From a checkpoint of a small transformer trained on Wikipedia.
Size: 8 layers, 4 heads of 32 (2 for keys and values), MLP 320 SwiGLU, vocabulary 4096, 1.9M parameters.
Training: 127M tokens, 3864 steps.
Each number is 50 + 15 x the weight over its row's rms, rounded and kept within 0 to 99. Layers, rows and columns count from 0. The size before them is the row's rms in percent of the matrix's.

# layer 4 attention output (transposed), 128x128, rms 0.185, rows 11-29,43-60, columns 0-127
113:25 77 44 59 42 47 50 35 59 30 49 50 74 59 63 61 49 19 71 58 39 66 32 84 49 50 46 63 55 60 46 56 48 74 44 31 64 51 47 48 45 34 76 31 42 45 30 66 50 81 19 24 54 49 60 43 71 54 21 72 11 21 62 66 58 73 44 42 47 37 51 43 47 31 54 49 61 30 39 38 47 62 35 56 30 34 47 54 69 44 30 33 41 60 64 56 38 58 37 53 45 54 36 54 55 60 50 72 18 67 52 41 74 64 33 65 70 57 55 72 32 45 26 69 52 45 66 31
123:52 33 43 58 46 51 76 50 44 52 53 68 49 40 32 37 44 50 32 48 30 52 12 39 66 26 83 61 57 54 50 78 41 73 28 32 51 70 47 20 51 63 70 43 28 57 48 42 39 53 80 46 48 66 62 63 43 49 51 63 34 42 51 42 64 50 47 61 28 54 76 28 48 43 82 74 37 36 35 26 58 53 51 59 64 58 99 35 41 36 67 43 43 33 37 62 35 71 39 31 56 78 28 68 52 49 44 64 47 62 50 64 40 55 63 43 43 28 61 61 26 58 59 64 58 40 59 64
115:67 44 30 38 21 59 62 46 57 55 50 54 37 51 57 72 76 56 15 52 37 31 44 33 55 35 48 25 32 45 36 31 52 65 40 26 51 54 36 42 36 43 50 45 44 49 57 65 44 28 44 63 70 52 57 61 60 60 76 52 80 40 48 45 49 47 32 64 39 66 43 53 76 71 62 67 20 45 58 73 48 44 30 43 22 61 53 50 74 44 41 57 18 66 57 69 84 51 63 59 69 28 35 53 44 38 31 66 48 35 61 69 50 56 47 46 26 31 47 33 72 22 34 18 52 62 74 58
120:65 50 85 85 73 52 44 29 56 53 45 52 35 36 77 38 26 35 76 72 37 50 43 33 29 57 42 42 38 83 44 74 62 65 50 31 51 50 28 50 46 51 56 77 39 50 39 66 64 45 41 61 43 53 54 55 22 68 39 71 63 47 72 56 27 42 55 72 49 42 59 48 82 79 35 54 43 32 60 55 63 55 61 47 68 58 63 63 48 59 33 57 44 35 30 58 46 53 55 49 72 54 31 68 60 73 43 32 15 23 72 59 62 28 44 45 25 55 60 70 59 57 36 49 36 54 37 39
099:32 56 77 54 64 65 42 31 56 42 60 51 60 81 47 39 81 53 21 62 21 06 36 66 30 45 41 29 48 66 34 19 50 58 39 49 48 36 77 36 32 57 47 66 52 41 45 60 51 53 40 25 40 82 69 24 49 61 50 43 35 17 38 36 72 69 63 47 44 42 40 64 57 74 27 34 51 59 39 44 44 57 37 53 47 46 50 59 41 35 55 37 28 46 31 49 53 57 38 52 57 44 41 52 50 36 27 42 57 26 68 62 43 52 80 38 51 67 45 39 66 32 59 80 67 69 45 39
105:58 47 57 23 64 80 59 49 29 35 61 41 32 38 29 27 27 54 34 56 74 51 46 58 57 73 40 32 34 54 46 39 39 31 86 53 35 54 75 63 28 35 39 62 43 38 66 53 65 20 58 38 41 51 24 49 61 31 36 79 25 43 51 55 30 15 42 59 45 30 54 51 34 52 26 40 63 33 54 47 45 24 55 70 60 61 60 40 41 53 47 46 27 67 47 33 45 60 52 51 50 48 52 27 47 51 41 44 49 60 47 81 31 60 48 63 91 63 73 56 53 77 57 66 76 44 57 44
116:56 50 61 45 30 44 59 20 61 64 65 65 43 59 67 36 74 42 29 24 30 47 67 36 23 55 41 34 47 58 48 42 57 86 43 34 37 48 70 29 24 57 50 46 43 64 73 50 49 58 58 55 58 64 32 49 33 46 40 37 32 48 36 33 69 36 42 62 81 50 33 81 36 50 32 12 57 57 42 49 73 44 46 41 64 57 53 36 61 45 79 58 70 60 46 56 55 47 65 22 55 47 66 37 48 53 28 30 29 34 48 59 70 74 52 76 61 15 37 24 46 60 58 67 41 57 60 63
101:45 61 30 40 35 34 56 51 51 56 64 65 51 22 59 58 60 45 31 34 40 36 61 90 75 54 72 28 65 46 35 51 22 61 50 49 17 55 81 39 28 63 34 48 66 35 26 48 43 50 37 52 40 58 36 20 94 41 45 42 54 42 17 37 62 41 40 39 49 58 35 52 48 53 53 46 56 40 52 54 73 53 29 50 69 30 58 58 47 74 63 84 42 50 61 35 49 45 40 30 37 67 42 28 52 52 64 58 47 61 72 67 41 69 36 58 49 47 87 34 43 37 28 45 24 49 47 52
109:35 39 72 62 33 67 56 58 32 52 54 36 50 46 44 56 46 25 41 40 69 42 47 45 53 52 23 47 48 55 45 49 32 50 62 68 32 49 54 32 55 27 56 55 78 31 51 71 45 64 75 27 70 67 77 57 35 57 33 55 43 52 62 54 69 61 19 57 63 43 45 36 19 65 81 32 32 46 16 56 49 63 42 62 61 65 10 49 47 42 52 44 43 10 58 61 62 36 70 32 57 45 57 79 48 41 31 49 52 69 48 57 33 47 15 39 59 44 31 80 67 44 40 52 63 62 65 64
108:53 47 37 34 58 28 35 64 57 48 52 46 48 58 48 57 71 31 35 48 71 48 40 40 77 74 36 80 67 27 37 70 80 38 67 52 48 70 26 54 63 27 40 15 41 53 53 29 61 75 27 51 71 77 30 73 04 47 50 52 41 65 27 50 45 42 46 68 40 38 56 62 39 47 51 47 44 39 75 47 45 70 60 46 55 58 72 31 52 42 34 47 67 61 52 35 56 36 64 59 50 48 23 60 38 71 68 49 39 56 34 57 13 57 52 58 62 42 41 47 35 29 70 52 65 50 73 46
106:37 41 50 42 74 54 75 70 52 99 51 43 33 53 46 41 65 46 64 85 52 56 30 40 27 55 36 45 61 44 54 27 61 55 63 57 38 54 61 47 74 61 55 30 48 61 54 46 65 30 39 31 37 42 53 51 45 65 40 62 31 60 33 66 39 32 57 31 48 49 40 60 56 58 38 76 39 49 44 44 55 42 69 49 60 39 30 20 92 42 57 56 59 61 74 66 32 78 45 45 61 52 38 58 27 78 31 61 56 43 45 52 82 40 40 55 38 43 26 54 41 18 52 59 61 33 30 61
110:44 46 42 34 35 66 11 46 62 46 74 51 64 77 59 59 46 58 43 43 47 53 43 67 45 16 49 51 49 45 65 50 53 37 66 40 62 44 10 67 27 20 45 47 35 65 51 63 62 52 65 43 48 21 74 46 66 50 65 77 55 70 52 51 54 61 49 62 49 39 35 63 49 51 64 41 32 62 72 42 68 48 17 30 37 55 55 32 37 40 91 56 65 56 60 69 87 68 47 45 45 26 74 57 37 48 45 47 36 71 53 27 72 29 38 37 43 68 35 64 58 49 66 62 60 47 54 33
100:45 43 33 53 52 46 61 59 38 45 34 61 50 60 52 49 61 70 62 53 32 60 40 82 44 58 66 51 57 50 32 46 38 57 32 52 32 47 40 47 55 48 50 39 84 36 49 62 47 62 47 10 47 65 51 52 74 40 34 53 42 77 52 83 23 61 45 48 68 28 56 45 51 55 57 18 28 44 16 54 57 29 70 46 45 42 32 61 60 45 37 72 55 55 56 40 40 51 91 56 41 36 65 54 53 67 68 63 55 26 53 78 45 38 26 53 65 46 47 77 15 37 57 76 28 25 69 35
113:41 43 64 47 69 49 59 50 37 34 63 57 53 42 76 71 56 60 45 73 79 39 51 00 50 70 35 44 22 69 63 38 33 48 61 60 61 43 47 48 28 36 42 52 63 66 53 44 63 48 28 66 33 49 55 59 66 69 75 73 31 36 37 37 35 29 49 35 42 48 61 33 47 57 61 42 60 48 40 64 50 44 70 50 71 31 47 65 44 67 41 54 52 72 46 40 32 65 24 75 74 41 38 47 43 29 38 33 56 68 31 26 44 43 51 62 44 37 57 43 44 13 35 91 46 41 33 59
113:21 52 44 45 51 32 59 43 63 57 43 21 65 42 27 34 56 70 27 34 61 37 54 62 57 59 71 58 36 77 58 19 17 76 88 38 58 45 69 29 60 32 45 52 36 62 41 82 59 43 49 32 30 63 46 58 61 61 82 46 48 46 62 39 49 39 31 48 56 61 47 68 69 76 47 28 78 40 69 50 51 37 55 78 62 43 63 37 39 34 35 62 66 58 86 61 49 33 30 61 42 53 53 52 50 71 58 49 50 60 50 51 79 66 34 37 40 68 46 55 40 44 59 56 61 49 73 41
111:61 38 42 43 53 46 37 38 68 34 31 50 73 66 44 48 76 36 38 61 60 31 34 37 41 39 56 56 42 44 50 55 59 34 87 29 52 35 65 59 48 52 60 71 49 53 66 64 46 50 57 52 53 55 36 54 44 45 79 33 53 55 47 51 62 55 38 70 45 38 41 80 32 59 61 50 55 35 38 34 63 56 77 39 70 02 38 59 33 57 38 40 67 96 51 46 54 63 59 59 73 52 41 56 53 89 69 48 66 59 56 38 34 27 66 35 44 80 52 70 44 14 50 50 28 49 43 75
117:53 48 68 66 26 72 56 56 68 55 72 65 39 52 65 34 42 42 64 29 57 53 67 43 47 36 33 61 32 50 52 46 18 62 78 66 45 64 33 47 57 52 56 43 34 63 15 67 59 37 31 40 37 48 37 43 52 27 38 45 70 36 43 48 44 64 35 56 42 63 40 36 67 77 38 32 61 71 15 43 27 56 81 69 60 60 70 42 73 35 50 30 62 40 65 65 70 43 44 56 68 71 50 43 31 51 64 70 57 62 55 27 33 25 35 60 39 47 54 70 59 44 69 67 80 76 50 41
093:69 62 45 33 35 70 35 62 52 41 37 38 48 35 63 36 29 33 58 53 34 25 41 45 80 57 26 49 43 69 56 55 47 24 38 51 43 82 56 85 56 46 55 58 51 31 48 39 40 31 41 70 53 36 65 63 55 22 62 72 61 24 84 59 44 73 56 36 75 47 47 23 30 68 72 65 44 47 41 40 50 38 73 32 56 50 51 28 50 42 56 32 67 63 15 26 42 45 48 39 32 60 42 13 46 49 61 53 24 34 46 35 64 65 58 58 59 68 58 29 67 41 49 47 53 57 51 53
111:38 51 55 32 61 29 62 51 51 69 47 56 47 46 49 22 42 43 56 25 40 12 70 38 43 54 32 37 66 59 40 08 77 71 37 44 52 74 41 53 69 42 46 54 39 42 76 57 23 48 57 40 56 58 69 66 68 52 76 41 32 36 54 46 57 57 36 64 33 44 30 80 87 69 50 52 45 56 57 64 37 51 62 32 32 18 54 51 50 21 53 57 45 47 74 44 38 68 33 36 56 48 56 64 60 64 57 51 44 48 66 66 69 39 48 40 54 44 26 38 18 39 39 37 17 58 34 45
102:26 07 34 35 36 66 60 47 49 50 55 73 40 55 34 66 62 73 24 51 45 57 94 53 52 39 55 33 54 48 45 56 73 67 41 37 59 55 53 45 56 51 50 60 41 39 60 48 75 31 73 82 73 58 30 20 59 39 74 32 63 61 42 40 42 33 43 54 25 42 50 41 49 63 51 54 74 67 54 45 43 42 61 71 57 61 68 31 31 75 87 51 64 58 29 49 55 54 58 26 75 62 58 43 34 47 50 38 59 41 47 36 66 28 39 66 47 48 75 35 67 50 59 31 38 40 60 66
092:45 42 30 47 59 70 41 44 39 27 46 59 55 49 55 44 70 27 69 44 55 35 78 63 21 66 25 48 42 64 41 30 63 42 74 68 36 56 59 70 36 70 49 48 77 40 49 55 38 58 38 70 55 08 39 66 49 84 84 58 41 34 48 65 35 45 48 36 62 50 26 66 59 68 23 43 66 66 61 71 22 59 67 24 43 58 21 35 59 58 31 60 51 82 58 73 52 60 43 66 55 29 61 49 55 34 48 61 43 56 61 28 42 64 28 54 49 64 59 45 58 45 58 43 53 59 34 50
083:43 41 78 76 38 35 64 23 59 41 48 46 48 26 40 50 31 40 52 67 15 43 31 49 32 54 62 43 45 73 47 14 47 47 50 65 56 58 20 52 66 54 57 46 32 43 71 31 52 52 42 38 28 45 67 25 51 42 38 58 54 61 75 26 44 44 62 19 53 60 61 25 54 59 71 53 59 70 42 21 35 54 58 60 73 26 61 54 39 60 33 66 72 32 35 33 51 38 72 37 62 43 50 79 43 41 70 56 74 74 44 41 58 45 52 61 21 64 50 44 60 53 43 80 57 30 47 50
089:45 57 18 37 31 53 58 63 55 55 63 61 55 65 29 42 40 76 42 49 69 42 66 68 70 58 47 60 31 44 65 21 37 53 72 66 46 47 56 56 58 34 54 37 56 64 47 57 78 47 35 58 42 69 46 48 78 40 55 14 63 81 11 64 55 52 50 45 80 54 37 50 47 45 61 50 41 55 23 47 27 34 62 56 34 22 20 37 46 29 37 59 60 44 48 23 72 42 73 59 46 68 51 38 46 39 49 61 83 46 38 50 46 62 40 51 54 36 43 53 67 21 62 63 57 50 77 81
091:31 54 43 59 52 73 61 55 67 38 43 47 32 63 50 32 29 54 67 47 51 69 39 60 66 50 40 49 53 54 55 62 68 48 67 55 78 47 27 49 43 38 32 50 63 35 53 48 36 94 63 46 73 32 44 81 76 58 52 52 62 47 55 53 69 68 55 57 79 60 78 50 42 20 47 30 49 25 61 35 36 61 41 30 47 61 51 47 53 34 53 83 61 81 68 44 34 50 65 41 64 69 82 40 58 56 45 52 29 51 45 38 39 74 23 84 45 57 45 22 37 54 41 45 20 38 45 54
105:53 55 85 49 30 56 52 50 47 49 29 60 56 40 69 84 56 54 40 32 37 51 53 43 68 41 54 69 61 36 48 60 55 80 53 37 50 39 62 46 61 53 50 52 46 67 53 68 50 71 66 46 49 42 78 32 41 53 47 37 40 32 35 49 61 75 52 30 24 53 56 52 46 56 65 67 54 72 46 48 52 37 97 23 38 25 32 53 71 33 68 41 65 49 68 40 42 27 28 54 63 67 39 67 43 52 57 68 40 92 49 42 33 18 49 42 12 46 24 47 58 37 23 48 44 41 46 40
092:07 25 17 44 62 64 42 56 23 58 43 67 47 43 68 38 61 31 64 66 56 50 39 23 63 35 49 73 39 58 77 60 26 58 52 31 31 53 17 64 55 70 55 67 70 49 25 64 51 34 43 14 39 65 66 46 58 42 60 52 67 43 56 68 39 55 60 40 39 50 72 50 62 44 57 65 47 35 31 41 36 40 79 53 45 40 57 47 53 34 50 39 43 55 38 34 38 51 39 45 23 73 32 60 52 69 65 42 50 32 56 43 32 50 47 40 51 55 50 85 26 22 28 54 65 55 35 69
104:58 60 69 62 75 50 69 64 51 44 28 52 32 56 37 39 47 73 57 47 59 58 47 52 59 35 33 59 46 75 53 54 52 50 73 52 56 44 50 77 42 43 55 49 58 70 36 59 74 30 24 37 29 68 39 68 13 51 36 35 67 35 45 46 45 65 55 62 48 27 36 77 49 48 85 49 24 38 48 67 44 55 68 46 58 59 54 52 70 37 42 11 49 49 13 67 50 32 61 60 28 48 61 58 45 72 15 51 55 60 37 52 37 32 61 66 54 66 27 69 46 62 69 68 82 62 59 59
089:68 56 55 53 49 38 55 49 39 46 44 43 37 60 85 83 50 56 63 57 66 64 31 32 72 59 55 63 57 36 61 53 46 76 47 27 51 48 53 49 23 63 29 41 49 65 46 50 57 34 35 52 36 65 43 57 46 32 54 57 84 65 36 61 46 45 86 32 68 52 36 75 70 39 34 67 34 11 51 50 58 48 52 43 77 25 68 40 47 50 58 24 37 66 35 36 77 38 09 55 36 51 32 50 49 58 69 57 43 43 55 75 74 57 60 61 56 48 65 28 42 66 38 18 42 43 38 62
098:26 55 62 83 65 57 64 32 30 58 44 45 47 59 38 48 13 83 45 64 25 43 74 50 41 50 26 35 37 46 38 39 31 42 39 61 37 46 49 45 48 36 26 52 57 31 64 48 62 55 60 32 42 25 61 15 49 53 25 68 85 35 65 42 53 80 64 55 71 67 54 24 52 47 58 53 82 53 53 59 29 62 44 39 47 53 34 68 64 69 53 50 59 30 62 49 53 57 52 44 64 67 47 35 31 25 44 54 49 72 70 59 58 32 40 61 71 83 51 43 77 51 43 64 64 53 42 58
102:76 51 63 57 53 39 58 15 58 28 70 47 52 39 51 51 43 51 59 29 33 52 39 52 71 42 49 49 41 48 46 56 43 73 50 53 72 48 41 40 36 60 77 68 64 56 46 44 58 82 53 77 31 44 40 35 46 40 71 52 80 51 35 42 76 69 20 70 62 39 42 73 57 30 70 14 38 44 65 50 54 39 37 55 50 56 40 69 43 43 56 23 55 24 37 19 58 26 70 58 45 60 63 42 69 27 59 49 57 52 46 89 46 75 69 52 54 47 72 57 65 73 46 63 66 58 68 47
097:47 75 50 56 27 57 85 52 45 27 55 51 40 29 42 50 56 43 62 42 51 55 66 45 77 49 46 44 48 29 26 57 17 40 60 72 66 38 64 43 57 53 26 58 46 61 38 60 59 66 40 73 88 80 28 45 21 40 25 23 69 19 35 66 36 54 48 48 44 47 68 56 25 41 32 49 44 47 56 54 27 84 57 26 39 54 53 85 69 57 47 40 52 28 54 67 37 36 63 52 20 39 40 41 35 32 67 49 51 37 40 38 43 40 53 56 44 54 33 53 45 38 47 52 47 40 51 76
097:68 65 55 49 46 34 15 38 49 37 58 27 42 45 75 35 62 29 43 39 42 55 52 41 47 32 37 56 51 39 51 37 69 34 47 32 37 67 38 35 51 20 54 55 37 66 55 67 40 57 27 65 54 49 36 59 22 88 60 37 49 49 11 28 51 15 47 52 50 56 54 54 44 52 25 67 63 51 55 16 24 54 36 54 45 54 55 22 56 64 47 35 44 34 47 66 51 32 55 31 39 47 12 54 49 31 62 50 65 51 61 23 62 49 68 49 49 26 42 46 61 33 33 55 58 72 16 62
087:43 80 42 57 33 24 65 63 65 46 49 49 40 31 48 67 41 62 42 25 20 84 48 31 58 37 67 57 47 34 47 67 34 79 50 38 44 57 38 72 69 61 53 25 44 32 47 45 55 43 57 62 38 59 17 38 33 69 34 50 64 61 62 60 47 66 44 61 49 37 42 36 50 53 63 59 75 76 70 50 69 60 39 45 30 86 56 55 56 45 45 57 31 41 53 70 55 62 55 11 43 37 38 37 50 46 73 70 69 40 74 69 49 50 51 64 68 57 18 58 47 70 79 62 49 59 47 32
095:54 46 39 58 49 50 60 44 55 62 50 44 39 72 52 59 47 48 70 63 51 73 49 78 49 18 68 43 61 52 29 68 72 22 29 27 55 68 26 79 72 55 47 72 44 44 46 37 59 23 47 70 57 51 27 67 47 34 28 57 49 39 37 50 67 53 45 46 73 59 42 39 71 35 80 55 34 39 83 48 56 73 29 35 43 47 33 66 43 43 25 47 40 35 28 53 60 99 32 52 43 44 57 61 49 18 64 56 35 48 50 41 52 38 42 50 69 30 50 49 50 66 56 50 27 50 51 64
096:48 32 69 49 52 99 46 57 40 55 75 72 25 40 43 56 36 65 45 47 28 62 73 11 53 48 41 52 68 38 54 65 31 58 46 57 38 52 65 39 34 60 58 44 29 59 53 27 61 50 45 44 56 45 54 47 65 50 36 64 52 63 52 49 81 32 61 43 52 40 37 33 49 69 44 74 49 42 16 46 66 36 44 54 32 80 73 25 63 61 53 47 28 43 45 64 47 58 42 43 19 49 53 62 40 19 35 73 37 26 45 48 41 77 54 60 48 30 48 48 49 71 70 39 76 36 41 34
091:74 61 56 33 63 52 45 54 43 39 36 69 55 36 54 47 45 44 37 69 46 56 48 24 50 55 49 36 74 65 76 39 59 24 72 29 54 51 81 71 35 57 32 73 75 40 70 57 48 31 50 37 54 49 45 66 49 41 32 47 37 63 10 30 48 53 56 65 51 41 59 52 47 35 60 65 61 50 40 57 63 33 40 32 36 24 56 54 57 61 48 83 66 53 43 56 38 67 58 78 35 45 45 33 41 59 03 21 40 49 48 77 24 60 63 64 80 54 38 38 43 54 37 53 21 38 36 63
100:45 35 14 60 53 58 65 53 31 73 52 52 35 44 15 53 64 54 40 36 71 47 53 64 22 43 32 65 50 68 67 47 39 63 71 52 59 53 60 37 45 50 70 62 48 68 54 34 33 37 30 47 54 82 52 51 27 56 60 50 67 83 45 39 66 65 50 39 61 38 66 62 32 27 48 64 42 78 52 41 42 65 19 73 55 61 11 37 63 48 59 29 63 54 28 89 32 58 58 40 35 53 48 66 55 11 42 35 51 65 37 57 34 71 49 56 56 41 46 51 45 54 51 75 43 49 58 46
# layer 4 attention value, 64x128, rms 0.11, rows 12-29, columns 0-127
110:54 37 47 63 38 22 83 74 74 57 48 48 64 52 35 52 55 29 12 55 18 57 33 50 51 31 43 50 56 62 38 54 82 55 69 47 49 64 57 15 43 44 76 56 20 49 53 43 28 40 73 63 65 52 41 62 39 38 68 48 37 46 50 51 57 54 76 46 32 39 54 30 58 41 68 86 50 54 45 43 79 28 28 67 57 51 66 61 41 39 60 46 52 52 48 74 29 54 22 44 45 53 30 58 53 88 62 60 38 75 52 55 52 59 67 73 62 66 56 46 28 45 51 56 60 70 58 47
112:54 24 49 63 51 41 36 17 54 59 51 48 43 58 29 85 71 59 09 57 41 61 67 36 67 27 43 27 44 37 49 50 53 28 26 36 80 58 60 56 35 38 59 55 31 45 41 71 52 42 45 36 56 52 33 48 59 54 66 53 48 45 65 39 52 33 20 74 29 75 42 54 70 59 49 76 43 65 38 61 26 76 51 46 32 50 67 60 72 60 57 75 33 30 59 57 59 39 80 39 75 63 51 45 50 51 65 68 66 37 72 58 55 62 49 40 42 53 52 43 61 36 39 04 53 50 52 54
110:56 37 78 78 62 36 81 20 71 72 36 49 44 58 44 27 37 45 54 67 61 71 54 43 51 27 60 46 30 65 69 47 56 76 35 63 51 51 49 55 50 76 41 48 37 56 62 64 70 29 29 51 26 83 47 50 44 49 39 43 51 68 55 77 41 42 66 40 22 27 35 47 74 57 60 41 55 32 46 53 50 49 58 72 56 57 52 68 46 57 23 49 39 48 51 70 61 43 61 60 54 65 21 60 57 57 43 51 43 22 45 42 65 27 72 26 31 20 58 69 62 80 46 25 40 54 39 55
100:38 47 66 45 63 54 32 26 64 42 76 47 63 74 60 47 77 44 56 63 26 26 24 46 25 40 39 20 53 65 37 36 62 48 48 45 42 45 48 46 38 54 30 62 69 42 34 52 43 57 52 63 30 87 69 56 32 85 43 50 23 19 47 41 40 63 52 46 36 50 43 69 63 46 19 56 39 56 59 68 53 64 55 41 32 45 54 49 68 33 35 31 37 43 37 32 60 62 57 31 71 53 84 44 37 66 34 42 38 56 80 53 48 66 45 35 60 79 54 38 59 51 35 53 36 79 48 26
108:63 45 49 68 46 55 53 51 57 33 34 20 65 53 41 33 32 66 42 55 64 52 29 48 61 81 52 41 50 68 52 53 32 37 53 08 41 57 73 57 54 39 21 46 57 29 44 47 54 20 55 72 25 46 33 36 26 49 42 50 33 54 22 49 37 33 43 56 44 55 43 68 47 69 50 43 55 63 37 62 42 11 40 19 81 55 44 29 47 90 66 37 50 53 56 43 46 55 43 48 42 61 51 52 53 51 74 40 35 81 34 87 55 50 47 49 66 42 32 65 62 56 30 70 35 30 49 44
118:61 55 66 49 41 41 76 49 62 58 70 48 42 66 79 34 97 34 20 37 34 42 68 34 34 58 60 49 39 43 52 46 63 85 66 62 53 53 57 53 29 25 58 39 61 45 40 39 33 60 41 76 32 75 38 56 56 44 23 40 56 40 58 49 57 37 42 67 84 53 36 57 17 41 45 30 70 52 34 31 33 42 47 56 55 26 47 28 48 51 66 39 20 46 59 53 46 63 50 32 57 49 52 29 56 67 20 30 40 27 41 67 51 53 59 44 77 29 69 28 50 36 43 54 51 58 56 39
107:60 59 38 28 46 52 51 60 34 52 76 71 46 36 77 29 47 28 31 56 40 42 42 59 53 35 53 46 60 43 64 33 20 67 34 64 58 41 54 33 54 71 36 58 57 50 08 56 43 24 37 65 33 51 29 44 58 41 44 39 66 25 43 56 19 61 38 41 72 36 38 54 43 46 86 72 64 37 65 35 45 48 44 22 71 30 57 76 63 58 80 45 33 48 47 35 58 51 60 39 13 66 44 61 67 47 30 46 41 57 59 82 51 55 55 53 40 45 50 54 29 38 49 69 47 24 61 66
109:62 23 63 74 26 58 51 55 37 48 52 39 65 65 38 59 63 40 48 47 57 29 50 46 21 55 24 46 38 29 62 54 41 40 42 74 52 33 60 25 49 23 55 46 59 28 50 59 29 42 60 52 45 66 46 82 34 50 39 54 50 41 38 66 66 68 43 56 66 69 42 39 34 56 57 46 49 41 42 58 55 61 40 66 61 59 49 48 58 72 43 33 45 09 58 65 44 09 51 51 25 27 48 60 71 39 22 51 58 47 48 47 65 52 28 53 49 00 24 89 51 28 41 52 42 60 47 58
113:75 47 62 42 59 47 63 44 35 76 26 53 57 39 63 70 48 54 48 53 48 85 51 41 68 59 29 62 64 39 60 50 84 35 66 43 36 65 50 39 48 25 34 23 31 35 24 34 37 83 39 65 43 74 54 63 37 37 46 54 61 50 54 44 35 51 45 48 40 59 63 53 50 64 51 12 45 50 42 70 54 80 65 35 77 55 56 38 13 27 56 54 60 69 47 22 48 16 79 46 50 59 41 64 43 61 78 44 80 61 49 44 40 41 47 65 56 51 38 57 42 55 50 45 30 36 64 39
101:05 32 50 22 65 65 62 30 37 64 31 56 41 48 55 10 61 35 70 76 64 46 37 57 46 69 57 52 48 48 53 44 58 36 63 59 50 49 61 56 41 47 59 44 35 55 55 56 50 59 27 19 38 57 33 64 62 69 60 44 51 38 63 69 48 37 75 49 43 54 50 47 53 38 56 59 45 47 60 54 54 52 86 27 73 19 46 29 75 55 62 68 69 24 66 72 46 94 77 40 35 62 41 61 43 61 59 55 62 34 46 42 54 47 40 64 56 53 49 48 44 26 50 36 12 39 32 42
106:55 53 44 32 31 63 28 11 37 72 79 45 65 57 23 49 39 76 55 71 51 47 64 50 50 26 65 63 36 34 55 49 27 57 51 33 44 35 48 35 27 36 41 38 56 70 77 43 47 50 62 52 54 46 59 44 73 34 58 31 31 62 18 53 55 61 20 45 46 47 42 67 67 42 60 33 22 47 55 54 82 64 31 21 30 41 59 32 22 26 71 34 42 43 65 68 53 45 63 45 45 56 42 60 45 59 54 39 48 50 31 55 59 08 34 57 46 63 45 45 62 71 54 47 66 43 35 34
102:49 42 50 68 41 68 78 55 47 42 36 35 65 47 67 46 57 37 39 58 48 49 58 62 19 52 54 41 28 49 38 51 62 49 27 51 51 38 36 62 49 50 53 35 55 51 43 62 61 96 53 06 53 51 22 39 47 35 49 35 47 78 84 70 39 72 20 42 63 14 38 29 44 51 41 56 48 31 34 53 62 52 43 61 40 37 34 71 67 49 37 41 65 36 76 65 45 54 67 43 60 53 57 52 65 58 82 46 44 36 59 75 40 33 19 47 56 41 38 38 20 54 66 68 27 41 57 55
107:56 48 58 51 64 45 71 36 30 52 67 36 57 61 60 58 46 56 60 54 66 48 63 27 84 68 42 28 58 55 66 61 41 09 64 55 49 47 49 66 43 32 55 52 50 66 45 49 09 61 28 53 28 18 59 44 33 39 68 54 48 39 54 47 32 37 38 39 25 22 46 14 44 76 50 63 60 55 46 76 68 40 59 43 70 20 46 40 51 58 62 53 51 68 59 36 42 59 39 59 80 49 15 35 55 49 32 34 54 74 57 45 63 36 66 53 47 42 52 55 61 27 57 62 57 21 21 57
117:45 52 58 26 42 67 45 45 55 55 66 35 42 55 51 62 72 53 40 51 59 47 51 57 45 29 74 80 14 53 57 37 52 59 65 58 69 43 47 33 59 45 34 47 33 70 10 85 59 29 55 52 27 50 74 49 74 70 64 64 47 39 74 49 30 42 46 53 59 68 62 41 72 72 48 44 51 32 82 53 51 36 54 57 37 23 49 68 66 60 44 58 52 77 64 44 52 57 16 48 52 21 51 73 57 72 53 60 48 67 77 35 51 85 28 47 41 55 57 51 51 51 39 64 65 31 66 36
115:52 44 50 49 35 35 46 30 46 69 56 53 83 49 30 42 70 57 53 55 60 33 54 50 62 58 69 64 39 32 31 57 54 51 61 39 36 43 47 51 46 41 70 66 91 57 50 73 25 59 60 65 48 50 80 76 46 27 73 56 77 77 70 48 64 42 48 74 44 49 49 51 07 57 50 45 57 52 45 43 37 55 69 36 89 31 53 45 50 24 37 43 62 63 38 41 29 51 63 61 61 64 30 34 58 60 46 32 55 62 37 54 38 25 44 22 39 62 63 77 59 13 48 32 45 62 51 62
115:60 71 64 64 32 34 32 51 69 57 53 62 41 52 86 21 44 46 51 45 44 43 72 49 67 38 38 66 53 43 50 52 37 48 51 60 57 54 67 19 45 24 27 53 42 59 43 58 40 23 21 47 42 60 43 43 58 26 30 44 50 28 11 60 50 60 45 59 30 46 46 46 44 69 26 35 52 62 47 56 48 30 71 74 65 58 49 67 67 52 61 24 54 40 56 65 32 52 30 53 71 65 60 33 55 54 55 51 49 70 65 60 47 08 38 86 31 65 46 74 65 44 46 75 79 45 61 40
106:46 54 48 33 48 69 46 45 70 45 26 57 35 47 42 40 25 29 49 49 54 48 56 52 62 26 41 74 38 52 41 58 49 51 14 56 67 75 64 55 41 70 60 39 56 39 72 44 27 33 54 82 42 56 64 44 56 55 41 63 62 26 34 71 64 68 33 29 76 38 54 43 49 52 76 61 51 74 37 47 63 78 70 71 39 35 41 39 53 50 32 32 77 71 05 51 65 62 37 40 49 46 26 30 70 42 50 54 43 20 44 48 56 32 35 58 66 74 63 56 38 58 44 61 50 21 48 63
105:59 38 63 41 44 48 64 36 53 75 49 66 30 36 53 35 39 61 58 26 29 46 71 44 54 76 48 32 50 51 49 43 51 47 49 53 49 40 32 61 52 64 61 59 42 23 53 42 18 57 50 61 49 35 73 41 39 61 40 37 56 33 64 44 90 40 48 65 48 39 61 56 67 50 24 50 39 47 39 75 52 54 74 23 39 16 74 46 52 32 72 57 69 57 68 58 29 53 27 48 85 69 71 84 71 51 58 51 67 31 59 65 52 47 27 32 47 70 43 35 14 41 30 60 59 53 46 33